Weights of a small transformer language model.
Size: 24 layers, width 384, 3 heads of 128, MLP 1536 tanh GELU, vocabulary 4096, 44.6M parameters.
Architecture: learned positions, biases, tied embeddings.
Each number is 50 + 15 x the weight over its row's rms, rounded and kept within 0 to 99. Layers, rows and columns count from 0. The size before them is the row's rms in percent of the matrix's.

# layer 7 MLP down (transposed), 1536x384, rms 0.0749, rows 450-477, columns 0-127
106:44 63 46 32 60 39 51 63 40 63 33 41 50 60 95 41 65 49 47 39 57 76 47 56 68 44 80 64 49 67 46 25 75 66 48 60 54 54 42 54 58 47 41 63 53 37 56 25 58 54 47 44 45 49 25 58 23 48 51 54 31 61 60 28 48 39 60 61 72 47 49 56 39 42 36 54 55 37 78 57 63 29 52 67 50 63 16 71 73 38 33 36 80 62 58 69 62 26 67 40 61 41 85 43 46 65 51 52 46 46 48 70 68 53 63 35 52 63 63 58 70 37 54 58 33 56 74 37
093:50 37 46 40 46 38 58 52 35 61 56 66 48 62 76 32 54 42 41 51 39 55 18 60 65 68 73 48 61 30 34 47 45 35 30 68 72 52 24 76 29 64 15 29 44 66 49 84 58 67 41 43 22 26 62 31 39 72 44 77 35 24 53 31 44 68 53 53 47 52 49 50 45 22 40 34 49 33 69 50 45 52 43 75 19 40 45 36 32 57 44 65 49 66 57 58 46 48 40 36 57 43 51 60 49 76 45 67 36 42 42 66 50 50 28 33 50 28 93 37 47 49 90 30 56 37 36 51
102:70 35 54 83 59 42 27 48 47 47 40 62 54 51 49 68 63 73 37 34 46 47 46 57 47 72 44 67 35 28 31 47 27 51 46 47 60 75 47 37 45 65 59 39 19 50 61 37 56 47 49 51 61 71 29 69 25 43 47 65 63 46 25 84 42 77 43 40 27 54 68 49 57 72 28 65 41 66 47 31 53 35 60 61 77 55 67 27 43 44 33 31 68 37 59 51 28 57 23 77 50 24 60 57 40 44 33 32 83 74 61 49 50 75 62 61 50 40 35 29 42 53 52 58 70 41 61 57
100:33 54 23 40 51 55 36 80 48 38 51 46 42 55 63 72 46 30 39 38 46 52 44 45 63 49 27 57 61 45 04 59 58 26 63 53 67 56 46 65 44 37 58 70 51 31 39 64 33 69 34 57 57 64 46 59 77 73 42 52 26 62 50 54 55 47 53 39 60 34 49 56 45 30 39 62 48 26 37 59 77 44 57 77 38 53 41 42 53 27 45 56 60 50 25 30 36 22 52 65 48 34 36 68 47 47 44 69 51 34 63 45 42 50 64 75 57 54 46 29 42 48 51 49 37 45 62 45
106:49 61 49 70 67 52 36 35 26 64 59 55 38 52 70 33 43 69 42 40 53 81 41 51 59 45 64 70 18 47 36 40 23 49 50 34 61 38 29 59 38 51 66 72 44 39 43 43 71 68 47 58 47 74 57 37 37 51 41 35 82 40 52 79 64 58 82 40 52 64 64 32 41 48 44 20 34 61 65 58 62 40 23 48 56 37 24 52 62 34 41 23 36 49 11 63 19 49 77 38 58 99 23 37 51 66 54 49 55 62 68 57 20 62 67 64 43 50 35 45 65 46 31 47 48 54 40 51
097:55 55 26 59 61 42 40 50 23 55 50 47 47 65 69 64 64 46 56 59 34 56 68 60 31 48 40 58 24 44 67 72 37 46 57 48 41 48 50 58 54 58 52 44 25 25 53 53 50 01 25 34 66 37 53 38 37 32 63 46 28 56 29 55 36 51 46 39 65 43 48 47 37 43 56 57 55 42 33 41 60 66 36 39 50 36 41 58 35 42 56 45 57 77 50 57 34 80 63 47 39 45 61 27 51 55 65 56 26 19 39 61 45 62 64 54 39 46 12 53 57 30 51 19 58 42 41 34
095:70 55 57 64 59 11 64 33 50 44 45 53 38 52 57 40 36 43 30 62 53 57 43 48 55 41 26 33 42 46 49 49 37 72 63 72 69 50 26 56 42 28 83 76 45 26 75 47 52 68 55 34 51 50 48 30 45 37 53 37 56 44 52 42 32 56 73 59 52 75 66 57 27 85 70 58 34 74 44 49 57 54 27 36 50 43 50 58 52 47 62 39 58 33 19 39 55 29 47 39 61 31 42 55 51 60 55 16 60 35 58 48 34 34 39 46 66 68 49 61 38 45 34 53 62 28 48 89
096:55 73 44 72 37 61 56 69 46 12 54 26 39 40 63 40 50 43 31 53 40 63 53 94 19 36 67 80 32 62 33 33 39 75 57 48 52 68 56 74 65 48 58 40 56 51 25 00 34 51 59 59 24 21 47 46 32 48 56 50 63 65 27 59 59 29 50 21 51 70 39 48 49 34 45 67 70 49 58 65 65 53 35 64 44 29 57 45 46 54 46 48 48 64 57 52 30 51 58 63 64 39 49 52 54 54 58 54 40 46 43 50 55 36 34 61 70 56 53 54 59 58 67 52 62 42 49 51
096:78 41 73 42 59 55 65 21 59 26 36 44 42 74 55 64 32 39 36 47 32 47 22 53 65 56 87 50 57 56 64 46 69 77 59 32 78 61 59 45 58 30 28 42 56 62 35 76 22 63 44 46 53 71 24 40 34 54 55 40 37 45 50 45 82 61 30 41 59 42 44 44 56 64 51 62 35 46 47 54 36 49 57 67 45 30 78 52 52 23 46 52 37 78 56 43 22 48 45 52 56 21 51 94 36 40 48 53 54 26 70 67 63 52 45 53 68 36 35 34 51 28 67 60 60 72 55 58
103:44 23 59 43 37 75 48 32 25 52 56 55 69 22 75 40 47 69 57 33 45 82 65 62 51 50 75 53 63 59 38 40 63 45 40 30 36 57 25 77 19 54 34 19 37 46 53 83 52 50 56 32 58 71 47 33 47 78 59 48 70 27 48 56 65 49 59 41 30 30 68 56 43 54 39 27 52 58 36 38 33 72 67 52 34 25 47 63 53 68 52 45 37 33 68 54 42 60 54 68 51 30 50 57 37 78 50 72 33 81 36 62 23 41 67 26 60 39 36 04 49 47 79 46 68 68 67 41
099:38 68 63 47 76 29 61 49 30 41 53 55 51 64 48 28 61 34 21 63 27 59 54 76 49 64 63 73 45 57 60 46 48 53 63 57 49 49 43 68 39 69 38 51 48 28 55 29 33 35 60 46 41 61 49 35 41 51 54 24 37 51 51 45 36 56 31 67 22 70 70 54 42 51 61 62 43 38 51 40 60 32 46 49 45 47 60 41 91 31 57 39 75 42 46 59 71 59 38 27 47 33 42 55 50 45 47 51 62 32 11 59 23 28 49 43 66 41 48 52 18 34 20 65 52 49 35 39
094:59 57 46 20 48 24 33 45 29 39 23 50 62 40 32 58 44 41 78 53 51 44 67 32 38 76 43 53 69 42 64 44 52 46 71 49 47 43 37 36 61 31 66 44 50 62 49 35 33 44 52 40 31 29 47 68 54 27 67 28 99 65 46 80 57 52 60 69 71 43 75 49 64 48 59 52 56 47 73 47 31 40 76 48 93 45 40 38 53 52 67 45 65 71 60 20 33 00 53 50 70 83 58 71 52 38 61 41 63 62 64 53 55 77 52 42 43 41 67 66 70 26 41 49 70 43 54 34
106:86 34 53 20 51 43 59 74 44 57 62 52 41 41 49 48 74 32 57 38 34 52 64 18 46 55 38 35 59 46 63 47 21 66 43 55 61 62 72 62 32 63 62 48 43 32 40 71 73 44 37 60 11 46 73 33 66 52 62 61 51 45 69 36 66 53 28 79 77 55 40 54 72 36 45 59 73 43 73 50 56 55 38 50 25 47 72 59 25 44 48 46 75 64 44 40 39 56 78 42 53 34 65 45 71 55 79 43 61 39 53 34 31 48 24 57 57 32 39 56 53 80 57 63 54 80 57 60
103:58 56 56 38 46 33 48 49 59 44 27 40 49 60 54 24 40 70 61 55 55 41 38 56 32 47 53 51 61 70 34 39 52 50 71 45 43 50 60 49 75 55 49 72 81 62 73 42 78 44 51 34 37 29 22 50 78 27 66 55 70 43 60 76 34 71 45 52 80 36 62 39 37 22 40 50 70 25 38 33 52 45 63 81 51 43 75 40 53 62 71 51 53 29 70 55 43 60 77 37 43 76 33 44 43 47 56 62 64 49 48 62 41 40 46 27 46 24 26 66 55 65 57 69 35 10 46 50
105:43 45 32 34 52 49 56 67 60 59 43 36 43 45 28 48 50 60 42 34 37 37 62 41 52 62 65 73 60 53 73 65 63 67 44 37 41 50 36 22 51 32 73 60 42 32 41 65 63 55 42 37 22 41 45 56 45 53 71 42 27 66 49 53 40 39 29 30 56 43 31 50 47 53 54 77 57 55 61 47 63 71 29 77 48 54 24 67 34 49 39 66 37 86 60 41 42 40 53 43 56 68 58 59 52 43 51 29 35 82 33 47 18 62 68 58 58 66 55 61 74 52 48 40 44 68 26 49
096:74 76 51 43 72 63 10 55 64 56 31 37 76 56 37 60 55 20 47 67 50 60 51 23 25 45 50 48 37 53 45 40 51 68 52 67 38 33 36 46 25 58 47 84 56 53 48 61 64 46 42 61 34 35 57 84 63 47 30 35 40 37 65 39 22 37 62 49 59 57 49 57 47 47 67 65 24 82 44 59 49 64 51 47 45 13 28 24 43 77 37 58 37 68 38 79 52 68 52 48 85 42 74 47 45 38 62 51 45 37 37 52 20 46 33 39 61 55 35 44 53 53 62 42 61 23 65 50
094:53 37 48 69 32 44 37 76 44 43 66 70 48 53 41 49 71 41 57 29 55 42 43 77 61 77 44 40 55 56 61 57 40 66 74 65 50 68 33 33 55 35 22 45 39 46 63 47 18 57 43 67 57 64 61 20 58 27 58 49 40 47 71 64 60 38 52 19 53 36 44 66 15 47 59 46 03 46 44 78 36 15 47 60 54 84 36 53 59 51 31 63 79 49 71 56 67 80 41 53 40 42 69 60 51 41 69 49 68 43 45 77 80 44 57 51 67 52 43 71 72 41 75 36 58 46 39 71
092:65 56 47 61 66 61 43 19 49 74 18 50 47 49 42 35 38 40 47 27 54 49 60 57 84 56 45 33 51 33 74 56 49 51 65 31 65 43 53 24 45 45 63 52 46 55 64 56 49 77 76 92 73 72 12 75 37 54 70 45 10 36 52 51 45 61 48 67 31 69 56 50 30 68 71 37 51 53 72 62 22 62 55 65 42 51 56 56 67 36 43 65 72 48 39 67 46 38 67 61 59 76 56 35 34 48 68 49 42 45 54 46 03 49 22 52 67 55 51 52 40 59 44 66 54 58 49 49
099:56 30 59 25 39 63 70 43 79 76 44 45 47 73 33 79 45 49 33 15 58 48 55 64 74 48 80 55 46 40 72 35 59 66 35 74 52 53 54 58 40 17 31 70 17 40 44 67 68 59 85 54 52 70 45 49 44 58 47 49 43 43 33 38 45 53 49 47 56 70 54 40 54 60 56 46 49 62 31 67 47 51 51 50 50 58 30 65 60 67 51 38 49 31 32 33 61 42 59 70 64 35 47 22 29 18 30 46 17 39 66 52 44 41 58 39 36 46 45 53 43 77 46 50 36 68 49 42
098:44 47 26 39 71 63 78 52 76 50 50 41 41 34 56 38 24 50 45 52 61 52 46 43 46 53 42 70 42 45 48 45 78 42 51 61 53 55 51 54 58 41 33 55 47 34 26 39 43 61 48 46 49 56 58 35 32 58 41 30 60 20 30 64 71 45 45 43 73 52 77 60 48 39 49 21 67 60 38 55 39 37 50 74 84 71 43 55 51 48 33 38 34 51 32 41 38 27 49 26 64 51 42 41 54 26 42 33 48 55 68 38 26 47 55 41 41 14 35 65 19 46 40 49 52 49 75 34
096:28 49 42 66 38 39 74 61 23 36 44 19 64 48 75 44 23 39 33 26 35 70 55 48 67 39 50 42 48 68 52 68 45 85 47 60 71 49 60 42 52 26 74 52 13 44 37 50 38 40 59 70 74 85 31 24 51 65 49 42 45 66 38 54 47 05 54 49 61 34 58 48 54 52 55 75 53 60 54 58 59 46 33 56 43 29 74 49 24 41 67 56 51 64 39 00 29 73 41 31 58 38 25 44 40 59 78 50 71 30 33 37 49 80 36 29 72 42 45 62 55 24 67 49 20 29 72 56
103:79 40 60 59 54 42 50 58 38 37 25 65 58 52 65 96 36 46 83 59 43 43 60 57 60 46 46 40 29 36 47 20 64 61 45 43 49 64 46 62 52 29 48 41 52 56 41 52 46 29 74 29 71 51 49 53 56 20 41 46 67 51 32 58 51 24 74 56 26 47 43 85 72 39 81 54 59 61 39 43 37 48 38 70 41 32 45 60 38 49 50 63 62 45 54 65 52 47 44 55 53 60 52 55 48 58 60 41 54 44 41 44 69 70 48 40 42 89 49 40 58 47 57 40 61 49 40 87
097:48 46 55 78 52 48 55 40 49 31 58 42 54 38 15 67 53 58 35 81 90 67 60 54 39 71 33 33 44 46 43 34 56 55 56 30 38 16 31 55 33 50 42 37 83 46 44 56 56 24 45 44 54 58 26 31 45 46 46 38 49 42 46 42 54 36 45 66 50 93 55 59 47 68 38 66 54 53 48 57 39 47 35 52 48 57 68 54 22 34 39 36 65 79 53 65 75 66 50 78 19 20 30 42 59 32 47 69 54 77 58 42 45 48 57 41 75 46 42 53 35 61 41 41 50 54 80 82
103:40 48 21 40 33 30 47 44 72 58 12 78 66 56 46 62 52 44 30 59 65 48 58 60 54 46 56 54 61 49 38 40 35 51 36 45 38 36 63 35 32 65 93 50 19 21 48 49 48 59 60 49 38 47 71 71 53 43 54 71 28 70 46 61 50 73 50 49 47 63 55 55 64 30 46 39 40 55 49 39 48 20 58 63 46 65 58 34 35 32 52 42 31 42 42 41 54 40 55 41 77 66 67 22 69 64 64 38 70 40 56 44 49 46 60 47 40 63 50 28 50 64 34 43 61 48 44 46
098:47 81 55 41 45 50 69 56 64 50 47 52 40 68 35 66 47 59 37 42 35 41 40 59 56 19 54 50 35 52 47 47 53 56 60 66 68 52 60 45 73 41 37 17 41 59 35 41 47 57 60 29 53 43 37 46 20 53 48 60 28 50 82 26 60 38 32 41 36 27 53 36 67 57 59 21 68 41 58 53 53 56 51 85 50 33 65 49 39 50 51 39 48 66 63 32 61 46 36 86 47 43 47 32 48 33 37 63 32 64 55 46 63 40 44 63 51 24 39 46 43 49 66 55 43 48 71 69
105:76 43 47 29 54 73 44 50 42 51 65 58 52 41 52 33 56 17 68 50 55 33 74 44 32 68 24 52 60 47 65 47 28 46 57 75 55 56 54 43 69 67 83 74 41 34 55 63 28 31 20 44 57 33 23 62 03 36 50 56 72 68 41 43 53 78 72 83 63 65 51 45 58 14 67 41 58 39 43 37 55 58 54 22 47 46 45 52 44 62 47 31 52 56 50 44 38 69 58 64 39 55 52 55 72 60 39 31 37 60 72 34 49 41 45 37 34 33 45 26 76 32 57 49 39 33 49 42
097:53 45 63 40 25 56 66 32 49 57 51 47 57 32 29 46 56 29 56 63 66 64 44 46 40 18 42 43 53 60 41 65 40 57 64 66 47 32 42 47 50 79 29 16 49 61 58 50 44 47 57 56 36 62 42 34 39 54 44 61 47 57 40 62 95 55 45 59 38 64 71 35 76 50 39 41 57 67 61 31 43 51 39 37 37 38 51 57 34 69 40 20 45 49 49 53 33 96 36 41 53 23 42 37 28 46 66 47 62 29 59 72 32 53 42 40 48 59 46 64 64 40 56 37 28 45 31 25
101:23 85 41 47 37 33 22 44 48 40 64 30 42 61 41 50 54 55 44 27 86 24 25 77 47 75 60 44 55 67 73 58 58 58 60 97 20 51 52 27 54 32 41 70 40 58 57 42 41 40 65 31 50 59 33 49 62 53 30 44 37 64 70 44 43 41 38 46 28 44 31 44 70 85 65 54 59 52 49 42 55 46 26 60 44 58 66 34 54 57 42 39 37 54 63 55 66 55 69 57 58 60 48 18 44 65 36 28 49 62 65 82 54 58 70 66 52 49 46 56 52 49 63 54 64 44 38 40
# layer 7 MLP up, 1536x384, rms 0.085, rows 451-477, columns 0-127
090:60 47 53 45 42 51 45 54 50 51 41 54 46 59 69 46 35 70 71 48 51 55 38 37 40 45 74 55 30 79 57 35 43 55 62 64 40 19 37 24 47 37 42 47 22 40 37 23 68 40 33 56 46 55 40 59 84 67 31 53 30 63 64 59 40 52 30 56 41 29 55 41 30 47 72 30 29 30 09 58 40 36 54 48 65 43 16 52 38 61 55 69 42 41 69 53 28 56 56 73 69 51 27 48 66 43 20 37 52 44 47 74 48 46 61 52 75 46 37 54 46 42 32 45 55 88 38 39
106:60 34 44 57 45 66 55 45 36 41 38 68 55 51 53 75 50 68 70 61 39 48 51 51 42 55 30 48 40 52 45 54 29 82 44 44 50 45 42 52 39 68 60 59 27 21 63 45 37 49 36 43 39 66 44 51 67 64 61 47 34 50 43 41 59 47 58 46 50 34 49 52 48 35 29 62 54 41 62 61 29 50 13 44 39 41 33 43 22 56 60 76 54 61 70 53 51 19 45 56 50 47 56 56 39 51 51 78 61 04 61 36 61 25 22 58 48 54 36 67 47 75 48 51 56 13 52 58
101:56 56 81 47 64 49 32 55 72 51 73 61 70 65 43 68 44 48 41 80 60 60 70 53 46 56 56 57 61 48 49 51 63 33 37 59 22 62 28 72 37 58 44 47 35 64 88 48 73 28 91 24 55 82 68 82 56 39 40 51 30 37 78 48 66 80 59 53 30 53 27 77 53 57 76 47 50 32 55 50 68 44 44 56 58 44 68 60 57 58 51 61 72 53 37 60 34 60 60 55 60 37 53 67 46 74 67 75 66 80 62 56 75 53 53 53 51 49 60 61 25 57 32 76 09 57 50 67
098:67 41 58 54 38 64 54 30 51 40 56 46 51 40 47 36 64 57 34 53 25 55 57 24 55 31 37 42 38 50 67 62 62 39 24 39 38 42 50 82 68 50 35 73 56 37 57 70 30 67 54 45 33 51 57 40 55 71 75 54 91 49 36 20 45 62 33 35 59 62 67 54 43 33 58 18 44 59 56 53 43 40 45 27 33 53 45 29 70 49 45 46 61 48 36 37 66 33 61 49 39 43 66 56 31 51 29 49 47 47 50 66 29 63 68 62 55 59 40 15 80 53 66 67 44 54 33 28
104:79 70 42 36 56 41 63 66 57 33 59 60 51 53 50 44 63 48 65 58 51 25 71 53 48 34 66 46 40 44 50 46 47 79 51 58 79 47 56 56 30 61 36 25 61 40 76 51 41 52 67 50 72 83 43 52 50 62 25 08 61 61 30 66 46 59 42 54 38 66 65 76 45 68 47 49 64 66 47 68 76 66 41 56 55 57 46 57 56 42 62 46 39 31 92 43 48 33 44 53 66 28 54 09 53 44 34 55 51 48 78 46 82 55 27 51 27 56 57 43 48 55 48 47 61 49 33 46
097:54 56 46 49 23 63 44 52 51 57 26 47 46 62 46 26 36 39 34 90 49 52 67 49 51 40 56 26 25 50 53 61 77 56 43 68 45 49 69 56 70 58 47 84 37 52 38 45 40 59 32 32 53 43 43 52 63 56 39 48 66 56 69 51 59 02 60 56 31 66 64 80 31 57 50 34 62 44 48 26 71 36 23 25 46 61 57 47 34 53 46 57 33 43 47 42 44 73 58 67 50 47 57 53 44 39 59 42 42 40 36 53 61 68 22 83 61 40 50 47 40 58 58 87 51 32 24 38
097:54 33 26 38 68 37 44 47 41 66 38 74 38 32 35 29 35 57 75 49 73 74 33 51 56 51 52 38 44 67 66 68 70 60 55 60 70 73 58 46 45 55 76 50 52 52 46 42 59 53 30 30 29 36 81 52 53 50 50 59 52 38 49 55 75 51 52 20 69 42 34 47 44 20 69 34 44 58 57 61 61 38 61 50 74 50 92 54 73 53 58 35 43 38 22 38 72 47 51 33 60 81 50 28 55 76 51 44 54 78 59 43 37 65 54 22 36 23 52 47 53 69 49 37 41 23 67 37
100:52 59 34 36 77 46 41 51 50 41 73 52 37 52 87 41 46 46 36 27 75 71 53 71 67 52 45 38 17 30 48 72 61 67 72 51 50 39 52 54 40 52 48 44 38 49 54 44 53 41 81 46 55 74 42 66 44 38 56 53 27 24 63 71 48 33 66 60 80 80 24 46 52 37 54 66 37 53 78 42 62 48 67 49 58 35 36 46 72 47 40 40 71 29 89 64 54 49 40 45 34 17 44 21 55 73 70 76 60 42 68 42 42 85 66 50 54 45 70 68 57 67 45 63 34 62 39 55
099:59 57 69 50 83 36 52 43 31 64 60 48 64 59 49 54 26 48 62 65 67 43 36 47 52 48 49 40 59 34 54 45 66 24 51 48 53 43 69 59 30 03 36 76 23 30 45 35 83 53 17 61 69 61 47 46 31 65 37 72 66 53 55 42 45 59 46 46 52 46 31 43 62 70 60 64 41 65 38 45 60 68 25 20 45 30 33 63 40 17 43 73 67 46 51 52 67 52 58 44 37 59 53 50 50 72 19 37 43 55 52 28 61 45 51 62 62 59 62 51 35 53 20 52 68 29 63 48
098:53 36 74 44 12 43 62 30 48 43 54 33 58 53 55 69 44 61 47 70 52 58 40 43 66 65 52 55 36 60 40 16 41 40 35 53 44 64 32 24 68 80 48 66 36 49 61 40 38 38 51 67 45 52 60 51 41 74 60 65 44 43 14 38 58 64 62 43 69 69 28 39 53 35 50 52 61 24 28 65 35 45 39 60 53 00 42 39 52 67 45 57 39 38 41 54 60 65 39 71 45 53 34 28 55 54 46 45 41 48 86 67 18 42 32 32 50 41 62 42 62 41 44 57 69 51 29 55
097:55 59 63 50 74 40 62 87 49 91 83 48 58 65 52 36 60 47 76 45 49 41 61 75 53 42 44 53 89 41 31 46 47 57 51 38 62 68 69 68 65 81 31 46 59 54 21 33 64 57 54 50 33 42 21 51 61 38 56 48 61 51 60 38 39 23 41 40 49 44 75 75 64 56 25 63 47 62 44 28 59 36 63 27 58 34 56 53 27 82 50 71 29 51 62 67 37 35 45 59 67 39 57 47 64 60 64 46 70 44 62 62 47 62 45 55 37 39 19 64 50 53 55 26 63 56 66 53
104:89 38 21 41 48 59 47 32 25 60 56 49 37 61 73 25 55 33 68 41 38 62 49 42 62 52 75 41 57 26 34 46 47 65 47 47 36 53 62 59 60 26 66 42 41 46 53 16 33 52 72 20 63 51 55 87 24 59 60 60 33 43 47 99 48 73 24 48 78 66 40 40 49 45 53 78 51 27 75 55 76 40 67 41 60 45 44 34 52 20 29 49 58 37 65 17 27 54 41 57 65 54 43 38 48 56 64 59 71 54 69 43 64 61 36 66 54 15 28 53 64 38 26 67 63 61 46 61
106:42 63 66 59 35 62 52 62 68 32 50 58 50 51 47 40 59 32 34 36 67 64 64 45 55 57 54 52 56 33 90 48 47 46 81 22 31 68 59 58 50 66 33 76 41 51 46 63 79 49 38 66 30 66 31 76 58 59 62 40 75 57 54 42 51 43 39 64 19 45 34 36 59 73 71 59 48 43 26 51 73 46 47 67 48 42 58 19 65 44 61 69 52 62 32 39 39 59 54 39 48 73 37 42 42 53 30 83 45 49 46 25 66 44 54 57 54 43 39 34 61 72 49 41 31 36 33 61
104:46 86 63 71 25 49 46 42 30 46 69 29 26 60 26 51 51 36 46 19 51 39 57 48 60 47 20 75 41 51 34 30 52 48 26 52 45 54 52 29 38 40 41 49 30 76 58 52 59 60 45 76 46 76 53 33 23 44 52 54 72 36 50 62 47 78 86 49 57 59 55 50 38 89 45 49 50 68 61 64 52 79 21 79 28 46 13 81 33 66 62 44 47 38 36 77 54 63 66 59 53 49 59 57 38 57 36 69 51 40 65 43 39 60 44 19 64 43 34 23 58 51 45 54 45 14 73 60
100:49 52 45 43 50 59 73 73 47 80 67 38 46 41 33 45 26 34 29 44 63 43 25 48 47 69 60 40 62 40 33 61 44 46 64 79 45 24 31 67 56 35 53 22 54 50 31 41 62 47 43 68 57 32 21 23 53 41 50 58 24 49 80 50 40 20 52 39 62 74 32 56 30 56 42 37 56 46 65 43 30 62 40 48 36 39 51 51 44 56 42 68 55 58 80 55 25 32 63 69 15 55 25 40 74 52 44 77 51 57 45 78 74 22 30 58 56 32 50 27 44 63 56 50 35 58 53 19
089:51 53 64 48 30 71 41 35 34 76 34 38 20 70 53 34 17 30 62 44 64 53 46 52 24 36 44 20 19 33 44 61 52 70 40 50 77 30 35 72 55 53 23 55 31 75 61 36 52 52 42 79 59 45 62 50 40 62 59 75 44 74 48 53 95 42 47 56 36 55 51 43 52 39 53 57 27 42 33 65 50 57 40 62 64 48 60 26 56 20 64 51 70 73 33 56 47 44 41 57 59 59 37 31 45 60 36 31 43 43 41 35 48 38 18 35 55 27 28 48 46 60 95 25 90 59 58 69
097:48 54 35 70 44 58 65 59 37 15 34 49 73 54 41 24 48 13 44 31 32 21 52 43 41 77 33 40 33 60 48 57 54 46 26 47 51 30 38 48 44 25 32 65 42 46 72 64 77 49 33 24 36 27 53 43 48 28 49 44 46 31 61 51 65 60 32 29 53 54 69 39 31 23 45 20 28 27 20 72 80 61 48 47 53 60 42 61 79 59 57 29 69 46 46 31 13 70 39 37 56 49 50 37 39 49 23 41 58 67 40 65 48 47 49 61 45 62 64 50 64 34 46 68 59 35 43 67
097:28 35 28 33 58 34 51 64 19 46 32 81 68 68 64 42 42 37 76 37 54 56 67 56 62 30 39 36 49 33 55 28 33 49 53 80 76 64 42 12 46 72 63 52 58 68 45 67 29 37 33 53 86 53 52 44 29 35 44 74 69 42 69 77 52 47 54 50 40 66 54 63 27 48 53 57 61 72 50 77 40 54 73 38 49 30 74 66 46 48 41 29 36 87 62 43 42 56 22 44 63 63 43 45 65 46 26 57 59 64 48 23 44 47 28 47 68 38 24 71 40 93 23 53 51 57 41 38
098:33 52 57 39 35 54 33 58 53 66 33 28 48 53 60 44 59 38 65 57 71 49 37 65 67 52 42 27 30 68 62 59 57 60 37 48 52 57 40 78 63 57 49 37 48 39 41 50 49 46 39 65 51 54 41 45 53 64 63 46 64 98 25 78 89 57 31 48 27 67 57 46 38 60 58 65 39 55 36 62 61 62 44 70 23 54 63 64 72 69 59 81 47 66 47 38 72 54 41 36 37 81 38 44 44 29 82 59 25 42 73 45 33 46 44 51 56 33 29 57 59 71 25 60 55 53 56 52
096:59 47 28 34 51 63 53 51 68 68 62 66 34 41 45 46 44 18 56 41 37 25 47 51 54 64 65 84 64 40 44 56 70 40 42 59 38 28 44 34 57 54 66 87 18 56 37 53 50 48 83 71 51 42 53 51 60 58 50 90 69 39 51 92 53 66 35 38 53 45 69 23 55 40 74 25 56 52 29 59 34 47 68 48 64 55 50 84 55 47 67 71 49 60 63 38 56 40 40 79 46 58 55 46 46 44 35 44 71 65 45 48 37 74 54 69 57 21 64 57 41 59 42 43 51 41 55 49
102:70 59 62 25 59 50 45 64 88 67 41 74 45 77 54 40 50 56 42 38 34 49 62 53 48 14 64 31 28 45 15 47 23 61 66 39 45 57 22 26 31 64 41 49 21 54 63 57 39 34 43 40 53 45 58 45 30 43 58 34 45 41 40 54 46 52 64 47 64 25 46 55 40 43 64 62 46 44 66 65 57 49 59 54 66 41 60 65 49 67 67 25 45 54 50 64 47 50 77 56 45 54 54 55 66 72 70 33 48 24 48 61 44 14 57 61 86 48 61 47 56 58 52 38 29 30 32 63
101:72 32 60 46 26 44 67 37 62 44 46 39 49 58 39 45 57 51 46 45 56 32 45 21 17 18 46 44 41 52 26 34 60 54 52 45 77 43 81 48 23 31 53 58 61 65 80 38 58 41 42 20 57 46 47 65 58 41 68 58 49 66 62 43 63 32 54 46 41 53 24 58 43 59 56 43 20 40 67 62 60 38 42 06 53 70 73 43 84 47 45 57 50 36 51 52 46 37 35 23 34 45 57 53 52 24 45 55 58 25 44 18 54 72 43 53 29 53 33 51 53 41 49 52 33 52 60 62
103:50 70 56 17 50 27 51 45 42 43 42 27 49 45 43 39 46 67 51 44 79 53 57 39 38 53 56 48 57 62 54 53 60 63 47 54 48 54 25 70 55 68 36 71 65 39 55 40 32 39 52 52 39 40 36 65 61 80 32 39 36 42 41 68 48 58 72 58 57 18 70 27 23 43 68 47 47 53 13 91 29 31 60 45 54 41 58 45 24 32 50 70 56 54 42 56 31 44 29 46 93 44 65 49 54 50 45 35 48 58 75 39 62 24 22 89 61 59 50 46 16 62 26 52 47 65 66 68
118:73 50 53 45 55 66 40 73 54 32 60 65 63 48 54 38 65 19 36 46 75 69 56 34 66 82 55 50 78 43 59 56 65 51 21 46 42 25 33 64 57 37 25 38 22 48 59 86 61 50 48 53 62 52 33 54 50 81 51 05 36 45 40 48 43 58 63 78 61 45 39 60 38 32 59 54 66 52 30 43 00 45 63 37 58 60 31 61 59 68 51 65 58 47 62 47 33 62 12 33 56 38 60 57 53 38 67 40 55 41 60 70 42 30 52 48 65 72 41 36 35 62 49 57 42 61 37 55
101:47 67 55 32 58 58 56 40 23 45 65 70 94 48 65 44 74 52 62 38 49 15 55 47 54 61 45 54 64 51 67 32 49 44 35 30 81 43 62 53 51 78 52 48 76 69 35 41 66 35 60 61 68 63 45 76 65 65 43 40 35 62 24 27 54 43 55 57 56 38 75 41 36 63 63 42 24 51 37 68 56 29 25 22 64 77 38 54 62 66 30 69 43 66 48 45 69 46 74 54 26 90 61 68 30 53 66 55 53 66 69 39 48 49 69 56 43 33 29 41 34 72 52 49 51 49 37 30
103:43 41 44 45 76 55 35 52 50 57 67 47 52 72 64 59 36 40 41 52 65 40 19 66 55 81 51 66 67 73 83 60 57 67 65 63 46 59 57 57 50 28 43 49 27 30 52 69 45 53 64 66 76 62 46 41 50 33 39 46 60 40 41 52 38 39 52 64 77 75 38 50 39 54 45 33 61 49 37 37 70 52 62 62 32 38 49 60 61 39 37 68 41 55 22 42 58 40 37 57 38 72 34 47 45 47 31 66 48 45 57 84 46 52 42 56 67 46 65 32 62 50 21 23 43 34 69 49
102:46 27 41 34 65 59 39 48 63 49 37 46 44 29 51 05 21 62 59 21 52 53 48 56 55 36 35 51 30 59 55 28 41 41 54 64 45 46 52 43 42 66 44 43 52 62 34 47 53 65 49 83 32 56 78 50 27 67 99 40 38 49 31 39 77 37 63 48 42 59 37 74 26 62 56 62 70 75 62 52 52 50 76 72 47 49 55 39 61 34 52 47 47 31 42 52 77 51 82 86 43 52 55 56 61 29 55 79 71 50 54 34 52 58 33 50 22 58 41 33 64 47 42 63 52 62 26 30